Each number is 200 + 20 x the weight over its row's rms, rounded and kept within 0 to 999. Layers, rows and columns count from 0. The size before them is the row's rms in percent of the matrix's.

# up: layer 4 MLP up, 1024x384, rms 0.0273, rows 445-462, columns 0-127
# down: layer 4 MLP down (transposed), 1024x384, rms 0.0231, rows 445-462, columns 0-127
# gate: layer 4 MLP gate, 1024x384, rms 0.0289, rows 446-463, columns 0-127
up445,107,182,189,176,214,196,198,227,200,201,226,198,223,192,195,191,186,206,200,209,170,235,195,193,203,195,224,206,213,231,186,251,177,200,176,210,213,185,193,200,217,171,192,194,195,188,188,250,177,209,216,167,218,211,166,193,189,244,226,212,187,179,187,220,194,184,210,198,209,162,202,213,209,188,207,197,183,164,206,177,160,197,172,168,221,217,206,244,178,186,210,193,196,180,204,161,194,242,187,191,235,201,220,216,192,210,176,206,201,199,203,195,222,235,202,167,184,213,200,190,196,198,176,186,196,193,221,225,197
down445,105,181,173,184,199,219,183,183,189,185,197,187,205,213,175,199,165,239,229,193,196,243,184,205,212,205,221,210,187,173,164,211,185,141,199,208,204,195,252,209,222,180,185,172,176,200,184,214,201,173,209,177,188,226,210,194,188,229,211,204,219,190,216,188,216,202,237,206,184,200,215,208,187,204,192,201,172,223,239,201,195,205,204,153,192,241,158,193,215,218,178,171,177,163,216,201,220,179,197,205,186,197,181,207,222,173,190,174,193,209,207,203,220,227,226,221,222,204,205,199,176,179,179,223,192,212,199,202,181
gate446,097,208,201,216,226,178,235,214,189,189,214,202,201,228,225,221,199,202,220,162,213,181,193,200,197,204,213,201,180,216,162,167,229,229,231,218,200,207,161,184,212,213,220,202,209,163,171,212,210,251,194,195,203,191,226,192,241,200,188,221,235,170,197,215,176,213,206,187,208,198,178,188,180,177,213,185,234,170,153,166,155,203,210,178,161,178,192,203,203,220,214,219,200,188,185,224,186,232,199,192,190,218,208,186,199,232,161,213,191,216,170,195,217,191,197,227,184,222,201,192,178,233,213,218,186,213,188,194,193
up446,097,225,200,167,224,204,199,193,192,207,232,193,230,172,224,218,207,203,223,210,198,209,209,211,203,165,196,159,203,199,180,180,173,199,156,214,200,211,197,212,210,207,177,200,135,216,224,212,214,168,183,179,176,168,177,215,212,161,189,160,197,230,178,188,207,205,230,196,196,204,194,204,227,214,206,205,169,182,190,187,211,178,236,245,193,183,183,210,183,198,178,195,226,175,192,208,204,180,220,193,221,163,192,217,242,216,267,224,216,181,158,199,192,186,186,217,184,198,191,188,209,188,223,194,167,193,178,227,220
down446,098,187,211,197,171,214,197,206,180,183,207,215,207,248,210,186,171,183,223,197,199,186,176,213,214,210,206,192,177,197,227,175,233,199,189,216,190,202,230,224,191,187,222,192,213,160,195,177,171,199,179,173,181,165,159,171,210,207,172,190,217,162,217,167,186,212,201,214,182,180,200,217,202,186,182,207,181,187,219,214,206,167,211,175,189,228,233,200,249,209,217,249,212,209,202,214,199,234,208,209,172,173,219,215,203,162,187,209,221,201,194,207,204,215,213,212,224,183,218,215,174,190,243,207,222,205,212,200,160
gate447,100,202,204,190,232,158,220,158,192,221,165,203,205,175,215,185,191,187,202,182,197,208,190,206,225,189,237,182,196,202,218,182,203,176,191,212,197,222,184,180,175,201,243,210,197,168,189,179,228,209,190,169,216,197,199,167,212,210,209,227,204,214,203,219,218,222,198,219,199,201,212,204,161,192,182,209,189,213,203,211,194,195,168,209,203,194,178,174,216,183,186,198,218,204,210,174,186,197,199,218,201,227,230,228,160,203,171,193,175,193,208,182,226,240,228,211,225,219,216,199,196,223,247,166,182,185,207,244,202
up447,102,186,198,227,191,233,177,218,211,198,192,224,153,222,196,200,191,191,206,164,165,216,221,192,210,171,191,212,222,191,195,214,184,198,206,182,156,197,220,192,218,185,176,212,215,198,216,224,207,203,218,182,196,209,196,226,173,217,183,194,197,187,191,231,197,167,240,203,192,230,210,193,208,184,187,218,201,188,210,191,171,192,187,216,220,179,183,190,194,228,178,219,181,213,228,222,227,171,183,186,201,183,197,220,201,222,193,178,186,202,232,204,217,231,198,180,201,192,174,203,208,202,156,217,219,195,205,182,197
down447,102,188,216,184,157,186,182,211,181,198,153,203,164,198,222,191,181,201,185,183,194,179,163,192,196,204,143,224,205,197,223,226,172,180,211,186,164,213,203,226,202,224,167,203,217,175,202,180,180,158,189,205,212,178,200,179,193,207,181,213,214,232,206,171,202,177,196,242,205,230,182,231,205,204,227,227,195,214,190,216,200,249,197,174,191,208,240,211,200,218,233,192,171,188,155,192,219,190,208,203,164,199,216,221,176,223,221,250,197,218,202,222,184,246,189,182,206,192,181,232,170,189,230,199,230,201,196,220,179
gate448,101,200,169,235,183,187,179,199,197,199,214,180,195,216,210,203,220,198,183,204,152,191,179,219,168,182,200,174,205,204,172,182,193,187,192,202,190,211,207,181,192,242,212,214,178,190,185,189,187,214,187,217,175,172,145,224,203,219,174,212,205,224,204,213,199,208,209,180,235,186,199,221,224,171,219,227,190,183,234,202,228,224,212,167,193,153,162,224,177,190,208,182,183,185,171,230,214,181,177,234,180,205,190,224,190,198,221,176,209,196,196,199,249,214,171,175,185,198,226,179,193,182,230,196,173,189,197,213,186
up448,103,214,195,206,213,208,198,207,224,203,217,197,203,213,170,226,206,227,185,182,207,181,220,194,175,182,186,229,200,202,209,186,241,190,185,197,228,194,218,212,194,177,161,190,240,224,159,175,213,198,182,209,187,196,198,229,175,166,214,202,239,194,191,199,197,202,162,201,222,212,188,193,192,205,210,176,195,252,179,204,187,223,209,227,211,197,194,194,176,182,204,192,215,167,210,188,182,208,223,207,191,182,182,209,169,200,193,155,194,179,224,211,199,205,231,200,194,186,188,221,231,219,211,209,197,210,199,210,215
down448,100,250,209,218,211,212,213,208,183,171,212,202,191,224,167,179,214,159,190,201,176,217,190,183,177,233,184,201,231,201,196,193,176,197,196,199,191,219,191,221,200,183,222,213,252,221,192,166,210,163,217,199,185,176,185,244,213,179,212,217,207,203,227,263,183,184,200,181,214,211,219,209,197,208,170,185,167,181,186,207,197,196,198,234,221,232,231,201,195,206,189,195,219,230,192,211,192,211,183,184,210,217,212,190,183,241,182,219,203,200,212,185,217,208,195,192,195,196,179,172,204,243,201,199,169,176,202,196,233
gate449,095,204,172,213,199,206,243,208,179,187,185,169,199,182,203,213,216,212,209,194,176,237,183,191,179,202,206,205,184,189,211,182,178,208,216,209,186,223,221,214,197,210,180,217,236,179,209,217,223,171,180,242,218,182,188,209,182,225,190,195,194,188,190,211,218,185,189,201,199,162,180,197,208,216,176,240,214,224,205,228,236,177,223,210,187,202,155,223,254,196,201,181,201,206,218,217,194,174,199,169,189,187,215,207,206,209,197,211,215,213,234,176,183,171,189,175,226,191,220,187,222,211,187,219,200,193,234,217,173
up449,097,211,220,239,218,206,211,180,219,177,186,242,184,194,228,217,195,207,221,205,223,213,176,181,210,200,205,183,190,200,186,208,185,228,197,196,220,227,192,203,188,193,186,177,218,180,197,171,222,183,169,200,172,181,202,170,170,233,202,193,197,222,216,187,181,232,168,205,168,228,216,206,191,211,227,181,212,190,178,232,211,219,200,231,176,205,192,177,183,207,228,243,223,195,211,200,203,206,185,190,173,216,219,174,187,196,161,216,202,190,175,187,214,203,202,206,195,234,219,222,179,186,196,204,154,191,177,207,174
down449,097,212,195,203,156,206,187,237,209,205,206,171,233,185,163,210,173,226,209,200,151,170,220,226,181,177,199,195,210,169,196,226,218,200,189,185,167,191,249,245,177,193,229,222,211,227,227,200,225,218,209,199,184,213,213,177,222,185,231,210,202,185,168,210,190,185,203,172,186,214,237,196,220,186,200,200,209,198,175,220,212,188,186,228,192,206,179,204,226,182,201,205,199,169,246,198,179,214,220,194,199,198,206,202,199,203,226,193,200,183,191,193,170,205,192,187,198,192,193,215,198,184,150,166,193,212,188,224,211
gate450,098,202,189,179,200,207,224,200,207,223,197,217,155,199,190,205,212,184,160,182,206,206,190,195,213,187,227,134,194,200,191,189,232,210,184,205,209,206,184,226,215,168,229,222,228,166,185,225,170,177,187,180,204,171,211,225,159,160,187,208,161,196,240,206,180,240,214,203,196,210,205,190,204,216,208,198,193,202,174,156,225,183,232,230,209,217,194,160,168,222,207,177,167,236,184,231,198,159,214,216,213,214,206,243,199,194,212,195,205,211,181,173,222,204,205,183,178,232,201,190,200,201,225,184,210,155,207,237,208
up450,099,197,231,198,232,222,200,214,209,225,203,166,220,171,206,220,208,212,189,184,213,216,205,193,194,193,152,204,239,228,213,199,188,181,224,217,216,178,172,167,210,202,188,181,195,196,197,233,197,249,184,205,224,237,190,167,194,223,234,177,235,227,161,214,197,176,195,231,226,222,243,196,185,193,231,212,189,205,205,184,163,172,176,165,195,189,221,224,196,190,198,201,180,162,202,156,174,184,226,202,218,189,176,196,156,177,192,167,167,228,176,223,220,201,203,206,234,236,193,240,197,216,200,190,216,191,215,191,183
down450,100,182,148,211,189,192,169,247,193,264,167,191,195,203,193,199,205,205,188,207,183,218,222,187,180,205,181,199,236,199,191,207,185,213,229,194,184,210,217,208,220,190,187,165,205,225,192,210,197,173,243,193,211,221,232,185,182,228,221,187,201,222,205,212,206,187,196,195,176,196,222,205,190,189,202,225,234,207,186,205,175,197,182,209,201,210,222,196,187,207,150,185,189,161,199,202,203,217,173,197,221,218,191,194,209,219,237,203,191,178,218,190,196,190,165,219,195,259,197,194,190,182,209,204,201,181,209,216,166
gate451,106,171,191,221,204,216,198,224,197,215,204,217,157,173,177,208,253,190,209,155,155,191,210,189,218,190,200,204,209,204,210,211,194,218,196,207,221,205,221,198,185,209,199,242,256,166,230,221,217,200,223,154,191,198,180,199,206,238,193,227,188,192,229,211,197,190,168,215,204,224,219,233,199,170,204,198,211,194,189,188,189,224,198,184,177,177,206,199,197,165,205,212,172,196,194,234,233,217,196,200,196,209,197,202,155,215,221,214,197,189,155,204,214,235,195,187,198,201,151,198,183,177,177,190,207,198,197,208,201
up451,104,151,193,213,180,201,168,193,184,207,233,205,227,194,227,205,221,207,202,199,208,228,188,206,192,189,199,208,159,208,212,202,214,215,204,235,180,186,192,206,198,186,225,189,173,190,224,193,185,210,233,204,216,202,175,218,207,210,207,212,191,218,211,206,218,187,180,217,197,240,178,173,195,201,215,210,184,203,201,186,172,182,187,203,197,212,190,217,196,252,198,208,179,196,203,201,173,216,209,217,237,234,212,169,213,218,189,193,226,186,201,220,198,225,156,188,221,185,190,208,215,209,177,201,218,194,206,204,201
down451,106,225,201,216,192,206,191,182,171,222,221,177,194,194,187,208,219,202,204,211,222,222,153,181,204,202,233,202,212,207,202,207,186,176,237,196,206,191,227,204,216,178,199,196,217,208,208,201,193,204,206,202,171,203,191,195,220,237,194,161,183,191,208,221,245,168,219,221,199,164,204,160,201,201,252,187,163,215,209,193,210,207,206,187,201,181,173,167,188,220,236,251,182,192,189,163,201,186,181,224,237,197,181,227,217,209,194,205,233,194,208,190,195,227,214,220,219,184,208,198,186,212,194,190,175,190,199,218,210
gate452,098,203,177,185,206,186,206,251,175,203,200,182,195,233,210,170,204,213,200,180,194,226,224,174,198,201,215,216,188,204,206,210,222,184,216,208,224,238,199,223,184,219,199,220,236,186,196,224,173,216,156,194,196,200,220,204,198,211,208,235,208,188,195,195,188,200,203,191,202,186,226,178,221,234,182,206,187,210,228,186,192,193,210,200,190,227,190,202,171,208,184,204,197,213,154,192,169,184,170,245,181,198,219,240,172,194,215,200,182,182,191,181,214,218,206,175,193,207,221,207,188,190,197,211,185,181,219,198,251
up452,101,232,216,245,212,214,215,183,204,207,174,223,181,210,205,194,192,190,224,168,214,210,179,212,179,196,198,147,194,182,210,170,175,178,186,205,193,204,169,188,206,196,221,171,234,227,200,193,224,169,214,197,231,186,210,186,208,191,198,223,202,195,204,191,236,217,209,165,208,213,204,176,163,186,200,214,171,231,174,215,181,198,185,190,200,180,201,248,213,180,189,167,200,217,211,203,217,252,233,188,213,185,195,191,217,188,192,187,211,219,214,211,201,172,201,181,199,200,192,180,222,212,202,205,181,219,181,239,185
down452,101,235,171,185,185,179,212,217,182,204,184,192,197,208,224,201,202,167,222,205,196,238,195,200,196,206,265,182,203,177,226,181,197,182,179,190,203,245,216,193,204,210,197,201,235,214,191,193,218,186,186,208,205,199,189,185,208,233,215,184,208,180,215,199,200,185,208,183,208,224,219,226,232,166,220,198,216,217,186,182,207,189,218,211,183,241,208,171,174,195,160,223,240,187,158,223,171,199,187,197,187,192,216,205,211,171,215,203,226,191,203,239,186,208,219,203,195,217,220,199,204,191,191,208,182,206,191,189,230
gate453,101,185,189,197,189,172,177,209,193,208,204,181,218,215,204,203,208,166,180,161,216,191,211,216,218,177,231,198,192,184,215,216,201,214,223,231,198,220,185,212,158,190,189,206,213,232,199,173,186,200,192,187,192,167,198,178,216,220,201,203,218,204,187,208,196,169,184,193,202,206,228,196,229,179,210,166,177,195,168,190,221,190,198,178,197,170,182,193,211,159,191,205,173,231,226,225,191,181,206,187,186,187,198,225,190,190,215,182,222,213,154,116,192,222,203,188,213,215,244,208,190,187,178,219,218,218,213,183,218
up453,102,176,204,179,187,204,176,182,200,176,180,235,220,229,221,155,183,211,183,214,198,192,194,239,190,206,204,212,260,231,174,196,179,214,185,168,174,224,204,216,173,208,200,220,186,186,193,192,202,202,215,213,169,203,214,152,189,248,194,193,186,213,219,229,195,208,220,202,163,203,159,171,220,208,171,204,204,199,194,188,175,217,204,191,213,218,198,183,228,224,215,177,183,190,222,184,219,209,192,188,219,178,183,227,213,218,200,189,215,215,191,165,177,180,198,214,209,207,179,205,203,237,211,187,199,209,199,190,211
down453,102,199,230,226,206,196,222,180,210,206,181,180,185,190,188,219,191,182,222,196,198,223,216,194,178,185,185,217,242,196,184,179,230,231,206,206,184,218,237,197,224,181,276,215,209,199,226,208,201,192,191,229,188,200,200,217,232,197,201,192,217,132,236,179,201,184,191,187,185,161,246,235,221,189,230,225,240,192,193,181,244,197,212,182,208,207,223,210,199,223,218,219,192,184,228,174,181,212,180,184,216,175,210,204,181,161,195,221,224,205,183,216,222,219,234,171,199,198,220,197,188,220,199,191,220,208,175,184,195
gate454,098,220,199,196,219,177,189,206,212,216,188,205,176,227,180,179,188,220,180,190,222,229,230,213,202,187,204,188,212,195,218,226,225,190,189,217,199,201,186,178,189,180,183,225,211,195,180,162,200,218,173,188,177,227,179,195,201,197,154,193,216,206,224,210,191,185,214,213,166,225,158,209,158,181,227,223,193,199,167,212,191,177,240,211,197,214,199,241,201,228,197,210,196,170,210,190,217,198,183,186,191,210,224,196,174,203,200,217,227,201,190,202,178,187,210,208,204,202,176,202,229,216,198,181,204,214,213,177,186
up454,105,185,201,211,161,197,264,194,198,184,186,193,213,218,238,220,194,186,239,188,164,182,150,199,206,186,205,202,197,167,222,184,186,220,201,179,167,178,201,182,208,193,207,208,212,197,212,174,194,197,195,210,242,221,182,194,200,210,210,242,209,201,219,193,182,221,170,183,185,239,220,178,221,207,222,201,201,204,218,204,225,201,209,189,236,190,233,220,213,195,193,207,192,195,233,211,209,212,228,180,198,216,206,193,208,210,240,155,225,162,205,200,212,196,175,179,228,201,193,212,238,149,212,227,160,209,195,196,185
down454,106,189,204,193,197,171,181,228,195,210,181,190,193,216,238,258,223,190,199,187,208,236,190,194,210,214,226,193,216,204,194,191,155,240,185,203,211,226,204,178,188,224,223,171,221,219,228,210,189,214,249,206,174,188,197,232,213,258,223,211,208,200,215,203,230,220,169,196,188,182,192,164,214,215,215,174,167,195,181,199,213,210,207,200,220,237,243,214,201,167,186,181,174,199,244,226,171,172,219,191,225,212,217,212,205,173,181,192,185,177,198,198,195,211,181,175,209,192,165,216,236,205,225,196,190,194,190,189,177
gate455,105,224,218,230,215,214,202,216,219,216,171,189,178,213,213,216,199,177,200,182,178,201,217,171,220,185,183,177,192,189,225,212,192,209,186,161,181,196,189,180,199,179,194,212,179,221,195,204,172,199,186,203,208,215,201,171,229,221,181,237,212,223,179,215,178,167,189,186,207,235,204,218,200,197,213,257,234,235,212,186,229,172,251,198,208,203,192,177,185,201,209,193,209,188,208,174,196,207,223,184,209,191,205,229,185,177,186,201,217,201,191,207,182,195,223,187,189,247,223,210,148,213,183,180,205,194,179,209,192
up455,103,204,191,209,187,208,185,212,194,219,222,247,239,173,214,193,203,158,160,178,212,182,182,174,189,204,195,185,235,208,173,200,169,202,230,169,193,217,192,184,219,165,208,214,192,220,201,226,198,197,238,210,218,215,198,199,188,226,186,209,196,207,242,196,208,181,198,186,193,226,195,207,189,199,197,181,201,159,217,177,204,214,220,208,223,221,193,217,221,161,199,191,248,204,218,217,208,190,193,193,215,219,196,222,234,184,162,233,228,182,179,198,198,231,249,174,194,185,217,189,176,185,157,185,199,191,182,187,187
down455,101,207,202,192,201,198,167,190,253,200,199,213,204,225,177,161,210,197,198,204,166,192,216,207,197,196,177,212,201,196,170,219,199,213,210,195,189,186,240,206,246,189,239,199,204,192,235,210,182,191,174,208,224,247,216,182,180,193,193,185,199,166,198,180,205,225,221,179,221,190,201,198,178,227,207,200,199,236,216,222,174,199,195,190,213,158,228,218,219,199,185,208,190,156,174,180,208,215,217,182,220,213,223,218,180,222,178,239,210,226,221,189,177,198,229,195,193,187,212,171,195,182,229,213,193,197,209,229,235
gate456,093,221,241,230,200,223,209,179,170,208,224,189,170,194,217,199,210,175,213,215,203,186,190,209,205,201,210,212,210,179,190,176,245,229,192,201,209,167,186,194,214,215,199,196,229,206,210,203,215,210,213,243,195,188,206,188,199,220,197,181,219,179,201,181,196,197,215,173,198,208,234,210,179,228,206,222,215,208,194,198,186,188,222,183,178,199,219,230,183,199,238,196,185,179,181,191,205,218,209,209,200,185,205,209,211,188,200,214,223,191,182,215,185,160,224,170,200,168,205,181,183,146,228,187,180,170,177,202,232
up456,093,178,209,203,153,198,238,203,218,178,194,183,203,165,190,197,199,194,193,235,197,234,163,189,174,220,222,209,185,187,185,200,211,184,203,187,216,203,229,202,183,181,180,209,205,168,217,225,241,219,219,223,219,196,173,238,201,196,235,186,181,233,170,175,197,200,221,173,189,194,194,197,179,210,202,189,220,190,185,180,195,232,203,173,219,228,182,191,220,184,190,204,186,160,180,164,204,190,192,233,203,172,224,233,173,201,209,211,211,199,177,193,218,199,224,191,190,148,214,194,176,205,205,216,224,176,195,177,215
down456,094,204,192,189,247,208,204,188,241,201,189,198,194,208,193,224,179,244,165,206,226,172,165,188,242,211,207,208,241,144,215,190,181,199,188,211,195,184,187,218,193,222,236,168,186,223,174,208,200,199,199,214,176,202,246,195,170,174,212,204,228,150,176,196,240,209,198,193,200,193,262,218,204,210,189,176,197,206,214,205,197,169,223,205,172,199,212,194,164,188,194,208,217,207,219,199,225,214,213,228,213,196,190,194,233,227,212,175,187,193,232,173,223,192,203,232,181,210,195,217,189,198,194,240,181,169,191,175,217
gate457,105,165,200,197,209,186,203,234,226,174,183,201,209,226,212,208,181,229,235,159,196,208,243,173,216,186,184,227,221,189,216,179,201,203,214,214,204,188,202,241,181,211,177,220,216,181,184,212,186,177,229,236,209,200,207,173,180,176,200,218,169,185,190,215,229,211,199,209,200,218,195,171,198,172,207,188,176,188,202,173,211,209,166,227,181,209,186,185,217,164,189,236,214,214,194,216,237,207,221,217,204,202,191,209,168,197,202,179,193,177,183,156,166,227,185,154,186,173,194,225,203,186,210,155,208,208,242,194,200
up457,107,195,196,178,214,208,214,225,207,169,178,196,218,228,173,153,186,220,229,188,190,184,184,167,192,175,174,205,227,215,205,237,192,207,214,247,170,210,226,207,169,189,171,232,195,232,233,191,190,228,210,198,195,211,201,189,191,208,204,193,202,196,198,199,221,207,205,194,171,215,172,185,191,223,188,174,209,203,232,218,177,219,207,194,243,205,196,219,188,214,174,210,213,153,213,224,212,200,214,198,226,187,169,180,186,184,196,179,200,219,227,223,187,214,211,204,196,211,166,196,177,186,182,194,202,198,208,218,185
down457,109,213,213,221,184,210,222,190,189,184,171,183,221,180,207,231,171,199,201,201,193,199,178,155,224,224,167,199,229,199,190,195,169,220,199,237,192,172,227,196,193,196,218,164,185,169,230,229,174,191,181,203,158,202,200,186,207,201,199,222,224,200,248,203,204,230,197,221,181,205,210,213,167,198,176,224,209,196,170,176,192,202,222,189,191,200,197,225,178,206,238,206,193,199,206,173,208,246,174,215,167,202,197,218,216,221,234,181,183,188,235,221,172,184,223,210,199,178,189,212,149,212,221,200,193,200,189,209,173
gate458,101,196,211,213,208,173,182,198,172,226,212,229,228,177,189,167,204,177,191,170,185,196,195,183,201,196,215,174,186,198,198,161,195,202,228,178,213,177,198,224,196,200,183,182,211,196,224,245,185,221,180,198,203,208,179,165,198,205,191,177,211,209,210,211,211,191,179,214,225,173,236,213,232,207,198,242,201,179,209,194,246,187,236,193,165,196,200,180,209,182,180,201,183,178,186,191,207,178,166,191,245,221,207,230,209,197,183,242,218,176,213,183,187,222,213,204,212,172,225,192,169,193,195,190,202,173,242,192,216
up458,099,216,172,206,208,185,208,197,224,160,164,221,168,233,202,209,212,204,245,247,179,197,193,217,214,205,230,178,203,215,193,201,176,204,182,179,193,210,169,201,196,189,208,217,195,210,181,203,184,192,218,215,222,224,202,222,215,226,210,183,221,173,164,211,218,160,217,151,194,194,212,238,203,170,227,221,199,165,211,257,220,182,176,168,196,194,173,204,228,195,180,192,202,183,232,212,207,217,180,234,158,199,217,191,182,199,196,172,214,218,172,216,186,170,211,181,189,187,183,195,188,182,219,198,182,204,183,236,190
down458,091,182,181,219,200,180,207,192,171,218,216,191,205,147,209,202,170,197,199,192,201,193,192,190,155,192,180,177,198,169,156,184,178,203,190,205,223,209,201,226,215,194,228,216,212,214,201,220,210,211,188,207,201,218,175,182,206,207,188,177,187,205,210,203,204,221,183,198,192,213,249,226,237,203,230,241,193,228,236,194,199,198,196,212,200,209,232,196,192,173,186,215,191,189,230,175,176,173,199,236,191,210,219,201,224,196,223,230,224,232,214,186,229,209,243,159,207,192,210,169,184,221,209,209,241,187,212,207,172
gate459,096,185,163,190,197,186,234,200,214,200,144,202,189,217,186,186,193,210,206,226,178,223,195,192,186,163,212,192,203,191,219,212,183,187,227,185,222,191,218,199,187,235,251,178,164,181,223,173,174,171,216,143,161,207,205,204,222,190,169,242,173,193,218,185,186,205,192,196,177,206,246,227,200,232,211,184,177,211,209,218,213,218,199,204,212,185,193,199,199,202,214,244,201,209,185,197,211,168,205,204,216,194,214,216,230,192,193,240,218,200,226,201,194,192,173,173,190,191,186,221,213,206,206,157,216,206,188,200,170
up459,101,183,198,211,172,222,184,153,206,189,206,212,204,198,210,188,204,200,230,217,207,219,198,185,208,170,172,185,227,197,192,208,187,184,183,179,203,186,211,209,170,224,219,177,170,153,173,185,212,214,222,208,143,220,230,223,192,222,220,177,195,193,225,221,196,214,204,229,188,249,216,219,185,223,197,204,202,181,178,192,174,228,175,176,209,181,195,198,187,238,233,232,209,191,209,217,201,186,203,216,231,184,188,202,185,159,195,197,202,181,202,209,161,234,153,204,194,191,194,198,217,192,186,188,210,190,178,189,170
down459,100,186,223,223,207,209,187,184,209,200,238,219,222,210,176,229,162,206,197,168,242,218,221,199,204,190,216,199,206,172,189,188,197,176,165,196,227,210,178,254,205,185,187,191,222,196,195,238,206,200,221,225,221,231,191,195,224,176,215,162,217,234,191,204,222,199,189,185,200,210,189,190,200,204,164,217,231,209,244,226,225,179,213,227,191,212,190,197,213,222,215,210,203,211,204,209,179,191,183,236,226,199,188,196,178,189,198,187,227,190,202,199,180,227,201,216,219,196,189,210,184,204,186,225,225,214,217,169,224
gate460,097,192,185,237,211,221,191,204,194,239,220,220,188,187,215,218,213,230,207,235,207,181,180,181,211,199,226,170,171,183,214,226,190,188,192,207,203,166,215,182,222,241,193,196,223,210,214,139,195,222,178,188,185,174,188,232,190,188,250,229,219,165,234,190,178,182,184,198,217,192,220,213,171,193,177,163,182,215,190,196,178,205,188,193,182,206,212,216,193,234,181,200,195,191,216,199,194,194,192,214,198,195,230,178,206,217,185,187,184,201,182,205,202,220,201,158,189,187,210,224,199,175,187,211,181,181,220,195,199
up460,098,193,218,214,186,164,219,181,205,218,189,228,200,177,220,195,203,225,166,206,174,228,209,192,223,204,203,196,183,182,227,214,187,181,210,174,209,183,190,214,195,199,231,162,184,214,250,202,194,226,191,180,172,240,217,213,196,192,195,196,202,190,217,201,243,196,193,211,205,183,216,226,226,212,230,225,208,215,209,176,202,184,231,199,217,199,184,181,195,186,175,185,190,215,198,196,213,227,201,211,205,194,185,180,185,184,179,204,213,211,206,225,204,228,193,172,210,228,198,199,224,220,187,210,173,205,173,187,169
down460,098,161,222,187,182,222,223,188,161,193,205,217,213,161,198,187,178,219,246,178,223,222,242,212,203,200,197,204,186,195,194,194,213,228,200,191,203,209,170,204,186,158,219,177,183,212,177,220,171,198,198,203,194,210,230,190,192,155,210,220,213,198,184,190,199,183,213,198,189,191,185,223,219,194,198,183,202,202,227,183,186,186,214,180,204,193,189,224,241,140,223,180,186,212,214,200,188,223,194,190,231,207,174,206,215,173,229,176,196,216,197,202,182,196,203,211,172,214,204,187,209,186,188,223,247,164,172,198,156
gate461,094,186,192,203,180,223,177,204,185,200,177,172,224,198,174,243,238,188,219,174,237,186,233,208,168,195,237,189,195,236,197,199,202,226,202,200,213,236,203,202,172,235,225,196,186,175,211,186,180,209,203,179,209,212,195,210,176,189,204,218,201,209,184,185,162,204,217,189,210,198,206,180,210,191,239,188,178,174,203,201,210,213,212,205,181,191,176,201,183,216,201,188,178,222,177,222,201,184,219,218,181,164,190,204,247,182,214,168,216,200,158,224,205,169,228,225,179,204,226,193,192,205,243,193,201,199,192,197,232
up461,103,210,178,223,212,177,151,150,211,184,224,201,206,236,213,203,209,195,215,226,196,161,189,237,212,193,180,182,218,178,240,192,235,178,181,213,214,169,210,135,248,193,216,185,197,207,200,200,184,165,218,175,182,188,152,225,208,185,185,201,238,196,196,199,154,238,181,171,196,171,214,204,210,207,205,178,181,203,193,197,211,224,182,171,201,208,218,190,188,206,215,209,181,213,218,203,195,243,188,205,186,224,203,219,164,214,234,188,215,212,196,210,195,211,186,187,188,187,190,188,169,179,189,198,163,193,225,208,179
down461,106,206,200,183,201,191,195,204,196,161,183,210,211,197,231,216,212,181,195,203,192,173,216,226,212,226,192,163,181,223,195,196,206,198,211,182,197,196,172,187,224,209,247,212,216,221,198,182,164,197,187,194,225,195,205,210,192,206,221,234,222,236,200,181,210,254,194,179,196,204,191,178,219,240,208,164,171,213,204,162,217,207,213,230,196,192,206,181,158,143,206,225,208,172,214,211,199,211,212,195,204,207,181,194,229,177,218,184,195,184,169,209,209,193,168,221,233,180,194,178,204,225,244,209,191,184,199,191,202
gate462,098,177,192,183,221,189,212,183,245,224,217,193,196,235,217,198,210,222,201,204,204,200,200,198,187,215,181,210,191,182,207,221,192,194,215,190,193,242,177,202,195,196,211,198,209,182,215,207,197,199,208,230,193,193,229,167,212,171,184,207,203,227,217,197,191,195,223,226,153,195,202,179,238,170,182,198,191,207,174,174,235,177,208,214,229,187,220,205,193,207,190,200,202,186,189,192,182,203,200,199,162,226,192,223,203,195,181,175,177,217,218,184,201,222,198,193,192,214,232,200,210,217,186,203,198,216,201,193,206
up462,098,196,174,179,203,225,214,167,189,206,214,232,191,181,233,213,193,201,169,209,228,241,221,172,230,220,202,232,191,181,203,234,184,180,195,185,213,215,205,178,251,226,223,221,180,206,211,191,219,228,170,175,189,188,231,209,239,200,233,188,158,202,190,165,216,194,202,209,196,225,192,174,229,186,169,200,231,189,208,206,222,188,186,231,219,206,183,203,186,216,185,194,224,175,196,157,189,211,228,193,185,171,220,206,225,214,209,211,212,224,230,225,165,176,186,176,192,191,214,219,191,194,216,208,200,203,188,222,224
down462,098,217,253,228,201,213,204,201,230,177,190,202,163,213,209,198,206,220,222,203,210,205,180,229,202,180,214,205,175,204,169,208,191,225,242,201,232,184,210,205,192,212,221,215,195,212,187,176,220,215,193,203,187,227,206,195,189,179,182,190,196,193,163,213,193,205,207,186,217,187,174,176,178,212,218,154,179,198,206,183,191,183,197,198,164,178,223,193,228,178,178,195,196,211,216,201,184,208,183,178,194,204,213,175,212,221,179,173,201,195,170,185,209,177,196,222,182,200,196,187,209,183,202,229,186,189,211,228,179
gate463,099,218,179,199,193,212,224,222,207,185,187,188,189,196,212,192,203,206,190,172,234,181,225,197,213,148,176,200,202,181,247,171,187,222,172,216,184,199,215,198,189,223,175,195,209,205,207,180,176,192,175,178,222,185,193,182,162,198,202,216,210,196,223,221,206,226,195,184,165,145,200,211,163,221,202,247,229,189,203,215,195,212,198,197,206,178,212,228,232,161,172,197,194,170,198,163,198,184,207,182,161,192,203,200,205,201,184,196,224,210,212,200,185,191,232,200,208,177,206,201,194,206,203,233,207,228,209,206,163